Weights of a small GPT-style language model, trained from scratch on English Wikipedia.
Size: 10 layers, MLP 1728 ReGLU.
Architecture: RMSNorm before each block, rotary positions, no biases in attention or MLP, untied embeddings, capped logits.
Training: a variant of Muon for these matrices, 5005 steps.
Each number is 128 + 32 x the weight over its row's rms, rounded and kept within 0 to 255. Layers, rows and columns count from 0. Numbers have three digits each. The size before them is the row's rms in percent of the matrix's.

# gate: layer 2 MLP gate, 1728x640, rms 0.0575, rows 477-505, columns 160-319
# up: layer 2 MLP up, 1728x640, rms 0.0588, rows 477-504, columns 160-319
# down: layer 2 MLP down (transposed), 1728x640, rms 0.0807, rows 477-504, columns 160-319
gate477 111:159155151095098141103108083179120165145127116126138155124151149155164149137159177145154152133158162109102104144142075153170115100098133126171166125167161139169147135138125177107165111159133166105148173129117138143186097078112165202161090170187098120116141087102096138083142090102118096115159092067125125134080102083127132129129143118117123158136123166203124123157165145098132139099097097071136151130109145158147147122153147110100132193028079090143127121130144135101144074119112169
up477 112:136145150115156132155170189189198120111079099093126091159126162113098141085114148109143165105117123087144175137102153079135111115123057111195186109169194128062126127149143140076168046137121141195114181108108138160091159130139093146142080088063141140161102108121112136103071184128183181147104102108161105101174118125157099139158123173201125089113084121121166128109115173134123114114120154151160131158127088176112111124121122113138147150086141097142134113137154099124156164102160079
down477 107:126116111157088135146104136127101152196099109103172133109122125140069145144202115153113175103106080176132161174074133111123110189155114128165127131112144120138118129101144093129132074206128168121095158148196177099161133035120089141142071150143088119155152157143122128203121124170075126127147142153097118077087114155101130187139185166134087151086177105116196102146185169066179134117128170173102165133103170123108153187190151130120142171109082154156121109146114136110134140125151155
gate478 096:151099152123115103094123103157106080101121127127111202159156073149133133106128115114139197133102151167079159146085136146091129106130144114124154196155120123169185116119182138156123077158112151158125119109090125111144144136143198129090112156140101091112096154141171144110142095082159142187159167141073107114120094118171175119163138085118121067161093094130133094131178112138124172170113182159082122155106072124110104094128110133101194091128178089110134059115163131124104135095125139
up478 097:127092177157165102123160112096135132146061119207123152201116090126130110149133120063141179168085149132114144138135148195079130124138151131146103187129096171085132125125137161148087106151120134138089079131159124137106111135104146116148130122112171094094152103094176064082149059129127113180143117090098131152112150106118092108134163137165140082176057090175116070122159115154062126153114123171136155154103107137121164086120146111119110111082102119154155081095104070053119097133126149
down478 100:141143110132066116121110117101141118103131125114048119117141117158155100135141099160077091121179088147160122151110142137104161077096136072089119120088132095095137074154099146106115195134111118097038118096109134096106126080163129117154116119145203122167149150206139143148113088153150068134128075103197116159108125144154151114180076147092079103144120127115122163112148105170108118092109137139112123133175119121107117120117165204113130077060102091100075136105134092145114130060157123
gate479 102:136109121068134084147090154144129178156147160143163131117103134122118100115130165141165151140135132090077152039082130146115131172121142167114068111084108077123153096168164127118164154117127119193194146183138183099143135143137158169113109093189187143073086109120163127127089098146170138141159136101096192104146081168153093144096131150108098203132082199156134086108154117114111115142088177114167146146151152111105150171067118105148164185130141144079068101172166096152100135152173144
up479 102:119130089111144099187190106099096146077120104152202124091126131120071106101119098132163133140164146105158136109161144125177086156110163137132110111161143118169170131076134152148150161145094149104131124144145124113143130082107100079175155135130120115098122112143154089139073167154147133091185136122160119067154123175072130103174127134097106136099133150118136070185149150212150111188135146140134118157151143091083074151124164136127105159087118185112084156131114121115097158143137112
down479 099:067103105151105134102126106110168070137177103064120156206129133105062074140132086115096081162089199127157131140169194115096190075151122136095154139143188198107137105133137078121137112108075141121085133120141148179114183143063130135170113088113126153149201146135157165147108159114165121217077127130145092138150128100173151128100085076116103078075189115101196165116084109098132114111140145151162141129139117105134155179158128171132129159117091133159126074105068114127071210142120091
gate480 104:132117154140132134179136141143170105152145180191132083151118148082152150109093161118091149147124129119105150111151121132089064184147107102099154111127120131099151127125131156104066084170099120169152097125186114165144117069154144112131156138134142140135065142183117086190159132121099150085139158119159133137094147124051148167113153186144164115124132118118146135149105146157187186120110119118148116112077123109137158122121073160121160166073095087150182151098132119099132085117087146
up480 105:119182134113121117078171164138148105147171121113139074123101118156109069141134122109142173098132174114170149130104230123129125130142114115145166152056134154131128127180097102082153142110116164090156138062063102199098128070147113122131109113087061087198093142113126167084135125112162121179114147051049175060109126105157179136119127114123156151094127180146143123127170121099114111070096137208108173095144124137102082162158179078147089112201159102120107126121134122125126108142112145
down480 100:147174140108123129180149091127119121108092141117131131149136116143122204133152179156075102153146086160024130132074092119091135143095171105132133085144126137104129146069153133195157147097110125161115124190134090164171201200107077171098125119173109170089126132117170065172158142125161125123136102175147146112098131121082149150130122172121142070165113124134081116162104113109122108115059085062148131137088124145166139134079106164140126098090165089102112151125060110087123088129136115
gate481 096:115149136080168121134138101143099101112081179166090140116120128102111148090135173148149121158158143135145135103099148121124131113164113133115080041129123141212179068091176103153169156139144096145197098080117131123140167036182103094110165112063144091113131133086095118087081118131093114105186096137118136139148107146085109106119115103153116189096116134183115171148121152097159140070143151198125142144093156114126171125142123095090192132144205097101127164167080066127115084106120069
up481 099:124141159115141117090150108134107134153075135089157173088159138115121063147153082159105142155091150153103103106092143184150126170096130125180119118109192125125130140133148129133080199131107212134147186121168147142115136099104126056133112108172124123102129123150099125159100080097143117157101170061089106116084124135175131136101168158164130121105070129131100173174167122194117108103116154087090107167083124155107143205141119128127123130109080143095150077075082112105129121182110130
down481 093:176085195154098164163120074171119181168128160128085123140119134149072198133097138097162082118135123078108121120148150126119148086129133151157193180156174103140144122118100106124157185101090098119107119145126043154094128202127115050131119121108120130124110130117123087153153135226105117104138139155166114139106169133139058133090102118130104172111118102082140065065144016145132190091085115145119159153157065021101140133113128138171157066103144071164125129131117131141092124139142085
gate482 088:110127114117105100123119113082116146076081189109107089094145139165137146111129170093175145081118116080116160135116116133123111108132128111129040119086166156067069109134103116165125133171129124166146091083128102157115126164124113168090147089129158137173132061153115080121126088099150156106100130105141077095122111109076170108129121170102097119105123141094152143185111106127132172116229159132130140141164118114161062097170137082077139069064169123130096165129133148114122134133181142
up482 097:089110116122085133172166112140132123105131088114114121125088090126179184101111077057175200186052143131102151078076188086122079138145134175108070102156104125094137118148174148172157126140157130112116118111124158202153146139091138114144114118106137109093092135156129123100095116087086147124138148142161118143103122121111165119123092095166113062117115168179145130104074130092184135123120112112168115138171102124111132132070115124102114164120100148173101187134129108161153102198097130
down482 089:111166188120110150133098104095155096179148193171104074102141119146132096166111111083082133114157102137110111206125118137109151156085080152228158131165105161163078096090115119067124154071129105192102102136094147090137138134180125139139160179195140130123166190121109086062132200135199148134213201155075167134143112118074049121130100142125100057140102130148132130072191109076148151129100150177101188106117133151163091103176148137126140167088170092071131099139113097093071086103117129
gate483 095:170091117127191144078123157111122105137103167143162092180103136114118104155122141096126162136116069137175124149156146111087196169159113117121131088144149142110109120149123114183069141145138148132100144135125164094138062105113127218120210138155131134148181104146150116082143138125116081100110147063112087161221080103070142054110135081064137119131180108118160105157105138094152138055081071045109109125152134145166139100102124054132128163165118094146129105111084126128155101112124151
up483 096:095145094087145142102125145109077061115116098138134141086129166168133145080114100170081072073127080113107141138155125049166135153150156114118068157170138130126102069103100076116103111178130129126108136129123093106155125096147105109141110130119088177107155114116137103121142161077116179113160175186124148150162106093127168185165120135139138162099108106142119108173118132107162141101124100182151096077136146176137101138140121105120088102144066080165200112163157119095103120155090162
down483 092:115139123106170160186154131134149145171128158169110157094115129159163210182103139137170174099110187061126095169112097163111117154129121125131155121073197115097105157118161175129127133145125087130171105116107114146150152112128121126135148139141130091135152125146218165095172132164123141130090132071166107157076173100131161140127119105140149156155146141130116146046151151148116139159144106113080153124160087136161139119186121145109106122138133117109075115132138099082134154089147142
gate484 099:175123114146112135079160141139135182192168121162137155110107111169156119114158195157115125152120117128113110122144115098149096184130121086100082105156132137123141095107164119169118137178142149129150116159117138121147150079152130084124093118078089112149088120127127159164147204142179177070134206167132141179133142150192109078144188034101135125153114116106064090152138092098153081139142039151138137096143069143117166139146108117133145061152143108071128142111180093150109109136238139
up484 092:113128160152098191063064105098133141115141076150103151129092153076104111143124098115099115046146127154128176150137092162123092102116116137120207079076097090165168114107098151065196099105142063161150126102148108175181134153115196097121113087172098144111160180117137094088144083124114089131082111142120114083090095167086067069139123134182094120086143157136149161079143151121152124177109186138120121103158097116112132086088096131118085167151150128114164107092141138069124144106078154
down484 095:165106091167181108106114130155069069085155163135136153147140119181121150063173137159112158166161110088071088101135109104134118137099108136142172115156162114113180118079109135075088144161182110130141142158152092144063135100161129165129147125136134106144140139139142118110143129115147122133067147141135120078143109092106117142157149109158105100108118119177174093116155096123165128101167102191135108114115108061102127136108077139168156094118124088141075120179095120113096104136135114
gate485 094:074117136137122145105112136131133125111151121170140084120127173121172152120074166206137146116096128121110135076146182153084081165134129085158124159053160119108120117120122126114080161118174103159090095169099070148132116152179101137141172172126146115109127172122168139122121138164107121158138112111053144157109102101136123123133168117087115131094114080114129083120086108152154183157076084109083069138136110177134123123200130077117119117144158101100122156132098153112123117088194199
up485 098:138127093117134106119154148143066132123120132114142112144122100088149133120149141102097195060151164120061151088094135140156161105096161131105122090135152085131135183148114177121129141049164121165130120182086077174083177110112130151179178159152154153063133139126229148097112138145175192123082127068151171115091156082089081137177134115168133132151167103103085189154072154150116147152159125103115125139152069166081148150169156148126108148138120109076201110068178177093113196070085118
down485 096:118104152075072162094161124110188176137097180153152067140163128182133172141171153095118102165201132142127152085144086097149147127115098144081091097115109114143135167113130133166132134079134106094118116188084117165122076151112193061147069160098164111138116160107145104080130152137115133094074172133115135122095108113104088070125142082119155180139152114166107113188060128155107093116135098091160137090119153102091143100112093165091165091139108131144108081202146113113102154135123100
gate486 102:117156093144211106133133096125091138066144132072117120117139128098110115131134159086084055113117117105151135119153134112099132150150104122163116079148135101170151094134169134064114125125122212068151128139097170202107061034135140116077138107175158124113174124133201102136154212118101131168119109134114143140154144154104145162120122129129182131177139085155121111191145078122092131112081091137157163135129137097115182156138112079094121122120177101137080114130113187123116092117122165
up486 098:160112122090118167113113145140103132111038132126066099122108131165119139127132107101146140130145142132130124160130161130090098131143138114097069098183211168098087150105150113078086145111150113129203123126076131133128153164108096120119082092164131132107121104131123071137097092106150136142116145128017237034142136156169147153136161145151081107104150101114130145025133142089134151167128165082140136122126123127111122115180119098088139082125154088128137179131125135109077115142179151
down486 100:138122106154133208121112086155142150078076138142113073183092166097069112118125103089118132095140110057144114128100137101158140072180169117127197114124174122159183120130162115127106154087136190202195089131141143147108155136158125095072151106159122114093154113151137120149167134142122155189144177142130111131186113148080176167095127095136125166105151118139121141106115135122123136093118128097128176159131146074129109123165136108097133140106182181181179077114107189113144093092156135
gate487 096:225173125206109100159175155131180139154179153139116113078128146157134070188093123189128086123141105121096122104121035148130092116106110128156115157136127129166171072226104128178118130151127119134132105122093127115132080062161098056177183046143117105110112161130135181140094176217137142109110162133132130093112160125164110106111117126148123160096122161150151207101096080116156084144152096088108177151071127101104106136101140137172145069094085128100155210132102219124089106158105137
up487 091:219106172178141135122090107081115138133160169138175086143132107139169067141151095125155094114139127121128190181059151148122137112099121153150139102130097152155156101097151098151163159139116115117146120116139145204114088121162088047157175121141077165123134138151170156112131159068129121118133089171104159134082170147158129144123140096134131175130113127107140112116130092152118135097125148125157109156143105089076147176123132126158142112105154111084154205121149170157078116119185089
down487 105:193187115163128146161110184123089117141138105180111118119118068174129101174070141143165128105112116097163124076207059095064088131076088143126133130099134113133126175084142136160101147095142130136191168120148174122090078097185139115169139114168128167119147090131119137138127150124064130101101102146098126153121163143122070154135165227161120149152120117128162169126088175126127150117115126115056080146109124127135122145102105163154097098077152145117121172053142119201112167130163125
gate488 104:144122111153170123140095117072128156102102146156105157105125130099116134154142162101157151119134083142202110189085152114155122137097094025116154161105121086104129157126171125200118160102113052171148115138164152116129121125087116068119150083143058128075154129063181094140115122170151141167125167188137088100141131105142135128154109100156194108115130074086138108099122098152124094130146082126135182196138149139121087118135091097110127124169131142131108110184143086152191123165134083
up488 107:169105096180113164152101118064180132103115177151155180164113154154189095125125176131108184126166134144162133110074080099134178124102103085158153174123156110091133170126141198082146133155133106184210135164083140133094072182137141142105155073146149145150126112163175129136106133145142134155102185109168098126131155107142223075174132118129102174132138088127121098159142092128182086071166085123160148117104176131063105121169118145163095145117131156137122132126168077155120115175201128
down488 109:168062134105099126125110106152082172139139135111156118071133147126164153174162163159103114157112101125239095109161159119199132136128087132086137135197162138085140164156124148110140154131184096162161168220152145122115138143092186113126133105116101123107139130169092209151125142103151074128190125165094061140114157095154137169082082111148134176120111135128116109076065076121130112120139149148125138163192172133128086132107147114127093159119196148142141158126121102130163114137090147
gate489 097:099126129104179161107185135174139090135216113122167136164130108121083101186152130169107098167128134121126140147144146122118125115089149092097160113098142162145122100087168121135162037107118112171140153137108113137170166076115101220082117176168061144125156071120152090192117120100172182126091130142151189119161143190159144151100144149083150176166102122099179097104126046115080157107110160098087107121132114123072095171136151045123137059117124134155094144122102105175161138159143099
up489 097:130114198140122116112113124119145085153083178141170118075199077112081087163073041174114134129186108102153180156135128144128102065137123116184150149123131151132151124118127090112164079206104092135115129129103140131145150066056145128116160141158132078135114113128150065171118065081108128061153086132078168105122092135151123119122146166153105165100145101129137150131122071120091150116093159046157077138182091086079148123148106112139156093105156122108121139112146094114107123180171169
down489 100:053124137141149124141204160136167205121172041106148099135142127130105129124189169117066137198120200131150159131116157126101127121142120063200131153131133142128092127107097163167150156134125116172161125096139149198159095145129137113089189096142144140170135104136150147137145158150088167092140052131139136153090128159144129119131105102067090156131088155172179051136155105132205080132152128154160127098143087096128111209110190072119193082124084180137147203103098139145129075094106135
gate490 099:113155086136105142106126119135129176092137153117123148117125126128070125105135139090119148113146149161131101147121067116107166162155080156173110139110167147137122094096175117064140143070082114113119094054121172142163120177162112141153124147153089191114133139098163142134180090144113102149096118111132083110183129135107126113107116079074131071135142141139149177135104133096112136192035164108126082095126125078154207073145143163104141113143102050136131101138195141166175126156122157
up490 100:141140144105136125178112115112139173135108193137145154114202149123083151114138175137114129126095103137102162106049108072127085101091108148176095187107145208089171155148149126118151076165148141115118157132116135103096139206155089127137115125111174171172087121100100149136128113104178162111110146121149099166144145100119088064130129086040059165040111106177043125131142157147110112143112222118111132130117121101134128203113107140115145109179113105079214164145131124105149111159168126
down490 097:129172166100076143123148164118120104162058165122179065148104127143097141171077105128079091186189173115150109108127103098099124138138111104111118127158136122127133135152108112164121153123113110066127115142101076145188107119121068132087162082156157101127161131122115157141074151100120114128108118080116162095107142084132134098125119112211119118167147126128106112113133123143107119129104183176173145146175198166114146119134142080147109163167123129098176154152082163148126150112133117
gate491 097:181138060130114162142140097175121042079150196131092124118122120149146168146171163141115126077076158154123151146141148162128168113132128090100146151101104136159128118156092116131146125130066134119159145120082125125141122122149100175149063075139098109163076078125106070127124096155152117118154163133153117127161142089115171104065137129115157085235121147106114166080158137108187139109108146102135127138136119123164106093060121117153110103148170134128117168097078185114121189146135126
up491 096:157144096136105127122109181251152083091140142142091138110115130151091081147094156159131145096130168131124146179110148104067056094152101122213098149090095114150128145118102129121146112131127078091097136118131115091113070088192100108117082076191166134126133143163131109082173067167105152136120150188132141122108126102146181101083134094149098089118134117117144127108160162099132134150095169113109079162132124094123116108079168151171089131150111160141092119134128160094053118180170070
down491 097:072094098158175101130131144137117060151120115050138089158162138115155178158125186179128084085138119141054140116111109090145164168145114116052130156157108160141098117153130075135166165065146113166155140171112073152124114128163118150178124122114116087132148090079156172197075153203127084108144147144114153154146101102160138125033093143106131130153079076135078125134100197132175134105165093074129133129106105150172065124144145108127166095124136099068112143120162064114150120102116125
gate492 105:166115159132163106146130113142132154126176091095115135102141165094129163148099141121073053123153091120138151122115063181147167107158152139153124094140113059094157127139162111110130107167116130045053129131142069148131151111150142132134115116148189094125108079080137147130151120090119111194188143130112107141150049188152214130119166160163143124137127145113127092160152131122144147145112130120101088142115125151135135109110124093053065127116107169180184158130154113141158091110153058
up492 106:123130107100124117149091177120126143096054119137122149134165104146138105088137098107145177092132113171161152169116197164162062139144146137113156185081133158129113082177117116152107176141106130174107125100160114123118182140130166105148127093089082172117129122169122174105197166181091100101081095096171073170142152103106096114138095105144111148123122126142167129144077185161172142179100120188152148144117096145133109129113186141184170120173148123140172138132147132152134207147150162
down492 112:151060091069079138164119126129145176142126151170093139125121158146141074110120159127152152116078136094119156143126161073082169203108109099100076142134132153127129044172134128107101163100153105173142146139110114128127116173147080179140146042106082153081115154154050145170169080141177131138131122077122126107086138133115091067108067132113101117125143152093132169135115129092106121106090143182146099097110145165122149085145096068147168117131127103098110097135123093113160107117121198
gate493 093:148119132195108110079072052128154110151082086114189105180159154135137145082106176134179155123113104165027182151144089157131145076107124105124126170135108093145114110111111162120118096120124091113144119166163134172188073131097153179120201129146108105059141137185099156158097138119132140064132084138115132085139157103050154182163160195093120141142109074108153060140127165107082102151145049103146086172121113154099140130099165066118070160163093175137099094192110173152098122124127192
up493 089:112086160103124135189172128070159107132114086109159166160117074109079056198102120109103188081170130155148110118116133160098106172131140127180125061196135101143161135121203096126111053091133129119172130100093151164093101112149075075105116171137113169164174124180153062061080136128070107155096140109143116105103150098120113167099134134124139130042086120209146126157106126134112181078093159125096159131100070103179159136149110098109109108110163106144118092087152102116141138080141134
down493 098:117123138079074145112151139096105116092169129127073152139104089133165162173147097099039080118105166132121167160140144156149117154153103146104147139146117177135181098178088103197117127153092115153151142116090113080098135119120133112122162116157141130146113143131142114068120137196106093132134133027128113159186143138157158124160142161158110188154142161154085168116220087124154161136154183120097133138092203149202098118124089123139122146092102110109101130074124114132088126167104116
gate494 092:122124083105143131118129131121077149111152193092132120207179123123126168107117111141159115202152141168080187115079044187137109143120053145123091146103151183087173155156128145063123092132079158136123104076135149111105108137119144087131126192111167099152149143098133165147099096140163110131184148134130131125107136126148104121137147183104127122146197136144192117128187167125131115130150125177129095124170161084124123089173129166160143146097140171147123131100159100104098103129157169
up494 090:128103087087139099146136109081076140124129111102093154098146137170119176110174162146166095102125124137083145095154157146192104124105099125173132134084105157105193163130141174099123044138132114133091133134157121165190083180146079134139132189103105191154169185139155144147124079090146139187170131116116139176099073148181151049161106147072102086097115140137121078115162131106151138105122117147080092133181129086109127126164155170148113164135139117155098075122189122103117134127181163
down494 096:067125109157157129139060104090132123154092144105073097112159127125134122163102177101165079165177140074120131131124084161121093193061161103099124144103180148093156110108119124096123098181163114110136106131130119161103131118103122059112118137087153064147139149170174119108097126121132103153125158133142129152058104165087141135097117172162066131109135098184144138110157097084177065147156048086108126123152152112114117182127151183161096102156082150157112158128146086124145061093107117
gate495 089:062130104078131145185123148114104142116138086171172100185188092092102181121095112170157112095192099161119072081141166141131132160161112111161094153129188134115092103114131133161097046147127101143134142187092091090147133122059074172055168145140115148120127158141149155157088117159181171190149146138150148127156115089149113091157123123130145074094120134121103119094080111123104104167116173111110110129084135103162121196200190145136139098134105168184156102114086139109128145132185104
up495 090:163170150140105207117135174165165121106093183131111106121157118118130182178092103187133140089100196123144144115132159070171151038156062144112129110167146167099139137117185092140122136086084179098151116104198090117163113173149136102176137153180127193117182125189126165178141134150129069153166071147136135174114136118103185163133123093167089109095156154083107134182085151074095154129160099126163119134181151166097112074130120208155121124099158128150124128139138128100095166180124067
down495 087:093117092155119077143130145205106124089158123063101124141127127149145165128194190105107153118130120145090170144080129096108097100150100113107128105066122120123122086157140098110130127097093182139122143129148110161167124191139084146126045177100116128107132067120123054116141081202039146160159145110087081121120074095174135127136115165124111086164037130124120146115098106175168129179177091125121146105164082136134125135176133104144164159123126061125127133157131103142131126116127195
gate496 100:161222126156179115111180116131099108119108095128045097151116155160130147141131159137132148088167092075112119119196091085130117165119138158133116133104154133119151139073142082090130143156111198147088135150137133076107109092061140126125130156117155175111136084103167136147161131168091187101137106052063147114087158107132080084153149102071116189151178152110160028097132132128123096140116095204131131145069106069126152094156129110182129155122097123142123122132134089167091104110166199
up496 109:097146150162106157136134158159111119142119089094070106072140189104129095133085133156129151110149130095119153118148110101131148036098130118187106108061073163114146151078091064109153130176068126100152115139113147083111139127099102158075105110104152119081141145160089127107125115179142156138135154131115134175117098132088171176059117138132164109110157115114152105159101073132155092165117126108155136180142093139100154133151124152172155160068073151105124128124185101116096142179179112
down496 101:141110143133146106110157108125143119106088120127090093114193108113138139174157123121189112103123097119095086209085119128151084150109162124166102175131207193153117166116095110091073156148135112119081086114147159143134108068142081136101137185138153099171133132096050175090164140080112085117159166133071122126079122152099090105160158128145130157154089097155111083087187107113155189165103127154010145126082230110145108062159100096089090093142105118149126122119048115147171138142114111
gate497 103:142133093059116184061118082123096104107102129151175091120131126135143089184104164165106127175111115199176121180135095123138136189140150162169125106122176171135100122073138098148137154129141162103159159129179115123169132118099106118130148140158168118097107144135151161133108125144144157157185132060134130155088154144114088140112156163128141123145089127148117155093120147202129104179094167159162086150152179100127087141152228160148052130118155149115111130178122120093100110119131141
up497 103:153155140137177134118126134130123137155120148114182114068132097171122111115114148134117134211107083135147094150118125146147187138124144140119129093170145104133118112093096128084102168105189094121151153115180132159131160140126089151167126146124139151124111136131192100118184148093163111222124118060172097120151103167133131148066140157092120114068117147148133095130129122118141108219101168136123139187196129073125138154087165094145164111147082133147077148127123145097125060099155132
down497 100:126064171160185099147105087072103063125113139172109159148164125175173151085090175131125110137109095089053119132125121036122130137149093092132133124061090149111125115168060121142144090071117088140164134161096131143102134148140164081181126158119117103141140092078110089184114053081188100110154134194096095103126111151123130108147114112116079098147106126190106142156105079106083052179125130126114181126115076120136163109132154176167130167143141118151154165098120109170137168144150091
gate498 103:131113074123071109151087102100091114206102119055118156099073143082155129122111170090022128144119110138103158115141071127122148167223127183121103103058132125119137117103138183088098154091110186125180133081050065127175126113172106104051128073123191072149155098110099128133101110152152144125159100123144137109118158121130090126125119093143114091169083137174127132161116108150119131123154139097083100115187144155158159063133151070115138120119127115144158135135119201149115139105121105
up498 099:145142171142153168140105166079088092131162157163109147114158156159146131100156108161208179153113116079116148138161143078085108109106132155108140093199165132122059132153079091164142113137159084167108092114160179167141174163158121187190167158114145126129155124093094123145097145123135027119149131171120128139092130126100143204072125197112135129110205106097099148123099087122093183103092147090084127157120098056134106121127126167173180149104121155147162117104100162111159137108049133
down498 098:159113124132121170095109167186074142129127132127084071111110132112196132081132187113147132146112101131142154156142137121137082113180089162084149128164126109104161133109190104170130123119132156183068133160094160123164122090082114146128139111203122149140212163148092059107157100113127154202104141065155108130094133129129133148160141093146121143178145125139094121110127102125198149135111113150087107125158130135142175131086151127088170124095135079143115096149102121125106093091076126
gate499 087:100158113119132063155138088146150139135135164089094127097147130088062135126140147096169093160135114148066169113110157107080137130207114070082151128110114163176103084128113116102087091122143142117100126045102142113153190107101103207125098101125098118157185128070117140146133141157110123140102128176165137128090153089162098049149157132078101171085177122119151178150092094135119099139135095090129162113134106111069175136190072105189179130074124180146165174185122131126143164141164095
up499 082:168201136115084101185132170135115145051134152147124182088120089158084145118132134229126163121154159091149125147149171142056111106060097172098155119135113184104143040178106149098122119155107136182177135095092160129159138039078163159173145144134154087123121105092108141148096104155088138144129113141227121084169141120092142130127127123099130110118115136142064196129125109108088087167171116099121148178148161136122110165081096137115111096144117165126095167068140113221056123116104109
down499 082:119114163106053156124131170170200084150140175130138098124135161101136142094166121162122153094089214134116154094082122094100126071147149176143103093155142117103159091112129179107195124161127122187100069190151132184130061122099077138091066141065188156115098121136141145120133135147114157111015113139122140094096097153069102116140142107139111161157127113187143143106154136195117161152141175106118127095103176136178119149120148061138094073079126109177144125148118138118139153178141099
gate500 102:160187139085095161102125086136118131122132141143100141093099072080132208127136098092097168128125119164093113092087134160042138096137099146092107099125105177092141118089108149119117167125163096089166096108135117138119145126131157152169114116122114093111119090128131160075074096106111115183117138137152127097076136119159092096148133154188159149087067115124081093175156155090130097106134073116098100108123170129122125086113166122127138194146124173082052157119102122097134126111147070
up500 090:179152186114167096067121119105058154130116191194080131089107109066126134181160135112121185152102113165151124170140139116073142101106118140119129084116122169096123072117114177107123114104161068142154119080087107115142092135169094143119148163177232106153100110144148189117112114151103109146134153128163130100068102146110110148158190135165150115107061107180085132206139193117114064081093166151155093105123138166089110099099129158075143173132107172084090104105099147061094118218100102
down500 100:125156131157133102145088177077151200116146105168096110113186085086067114145137074106153058148100116089098055174150175146111139099134090100148113105122159152113198163150118140123106151100131145139122103127181103147154133078110195096105163131177173098118134106131150143134125142116146113179118139115181065091138081073190140098165160155123178081132156172135151115159181118136149113141124127099128154117124166162067095095124102112165162121134089170095143163104165116124161150109112066
gate501 104:127102124162147091126142139154125079106113158142114135154101149109131101146108124148134153151157190179070169111115115123149166127138081051091172123144113071108177135114123159167114107137136097138184219067158088126131118104107131095154160101112045097148080126100096068051061076112102120088123131148191133110093063124211126126137099095138141124081152122131102168078144117194121177155055185115177140121097171179154143132098116167090137126116086141110124114166101171111080115142189104
up501 110:128115167140147097165097090115105192146124089132110184129203105109126128166153157108150143140136092146141127159151109139149115120130128148126128160130107147114068112127121126152175141153161119047164049150190137145110126154176096148135194132103129134106135163165105131164117193147164147154138180140143125157150151188104158180139103114099075141101135132163124145162101082106129138136138124147109143119144093126137117146122073102099122153152136144127135116113128162117155170073099145
down501 101:104119127165173145136106119134139086063097142124118062158134159123136163109116135137088148153119106087056179104129131140060133104141180100084139125179088109077158169175096139125169139110125152154155168084103111142125087090058139126105124170117140144156138143110111143173151116134106116107155092084115106151132136132115134070038164126200103058088162173074164112158178138104130151100108152172114102086101147127159142089125115119193181100115163096107112146152157140083085143056122114
gate502 092:142152143108202110137142161150157119202163125094169103119123148118143125158129165120129169088123148161081125127104118140150129136168144079133075098100145122081194211164159134117149111120084146142118094134120160124094087095153165115133159111147149110084162179104173125081037132116141128071082179085117103166119125050161146153138084191156061121159064116138112132107123113156119100151125143099122151121065116147144165136103153092065123162194143196104184128121142145108136102100130090
up502 094:134112115092117145146160138154107173119171172084179155076121168167117109208105154099119117148122077134095172114135169073150183163091162082107103118105146079174163111120180142109091123092106155131174087124107123098095109119097126126147160138128081118082151100116127173041099092098119146100135086099113112107151116103114132119140114108150149139174123122124077137117133096110202131190123076140132146129120105176118135116096192076128112131135163183155100113112100135143161134087133092
down502 096:171072095115142176086154102149097114108131149159153095098153147116167106126164124092121097122133150106120097073119123140089093095110126102131114109134164117079115184120157133171068175099157141112155082222122176108117074180107072164160196100204145132095140142155147127148098157143132122157138136122108078158163128137182077147132051118117125183143155107098129135157078179054090125165110172143137093130136115190132107097122094119089159090174137093119071142110139083076177088109131099
gate503 101:085145192115096172131149081073123106095155114090070175053094175103128162046102112093116153116126108135088161154079149133137091157164047175139065199131104139133117110127116088127087146153110145127110189160090151131136113110141073108160144134109088079126138098138137112096123091168122115135160143222147144180152131166123116094112153151150099157145101114160177116107151121145205105115086131180076152092148094180130157104112126166156187155156188107161136135113161081151161131197130141
up503 097:101142184178110109148158134081152116100134071115136174155095128101119069112115086153126119119204090127147125110148116154160109087183151089112163099189133126136149090105119102165097127128073162059147093116161098105155057130099181213176128109158092102151117138115099092148110145126099144172150120167121094143154100106093119099119109100154112122105088135110104111078108163103128148064101128061213122157082135123175169090189079110127131130139120145108147133093144159191072130091130168
down503 099:140129126163102082058129093156151136147125122130147106150115045167109086165050147147145132112100144096115102133085117174184093145123142151151186173157147120184127161099124150165110112086111153102180084086147140111174117165112088111134124102127156135093124142128148143100118146121093162126097120147145102103146133107130147078110098138120143109106161146111091140137170160079172144126169114148172129115168102101101093111140148095137165174115114135171133173121089187108116067131134180
gate504 100:105156125122105114162116122081149244098124056110066153152149146117211114132131146205186154126137112155083102088123111169157130073125214156175181180155137147228134106134111102070097154137069124132078196095108135122172116089122096131210138141133095104129124128162093107119121084128101069104171119141122069154129111129111115159158162133144120162127103159094157087163050130142157177112184128143096181117051185144175166164170147140089149068083157110115115082140113145116172097065120162
up504 102:124128093099039118118189101134119122120122105143098146139131197132149115187138130174100150153146200133182082120112100146075093067111166128131052185127163169132147072119160182045104188120109096135078133124117121063155132146148145082128103091158110117077086132159076161193143127132137113140140100141151130198146064124108106127102150219140159107115067150090126079085095150145137093122116216097112123161120115101112123131209067167123149102116149135182165148137144131129117145088088165
down504 094:104155125123142167187104116148091131140143118072135123151098050082140130127132072118104106120132169141098114139139114131150128185131129210091175092164156021120103123129117114097138068154113152206130118137159120198117126050089139147122113156091134128135136124130212092075126150096077098157151147124088097117100115114158117108112083093111091127123160145169120101109133137139131168111084165178102111102191180158139191123093110083170107086152152188142094169145128132142126104091176072
gate505 104:109083133142098100134121169195115122136114139061117174167126120122155132143135212137145051130126136119089103117125088103118123115110100091128141146177043150094084150086150096084123157124080150181116097136110161105061154166114122114129167198135103109167149171091091104104106116080139123143085141084117148132139147121173159111154194140190153115046132125168135169140169107098104079102121093132149148117127160142126156124136121100118144180163171119089096141159124106143165179106159135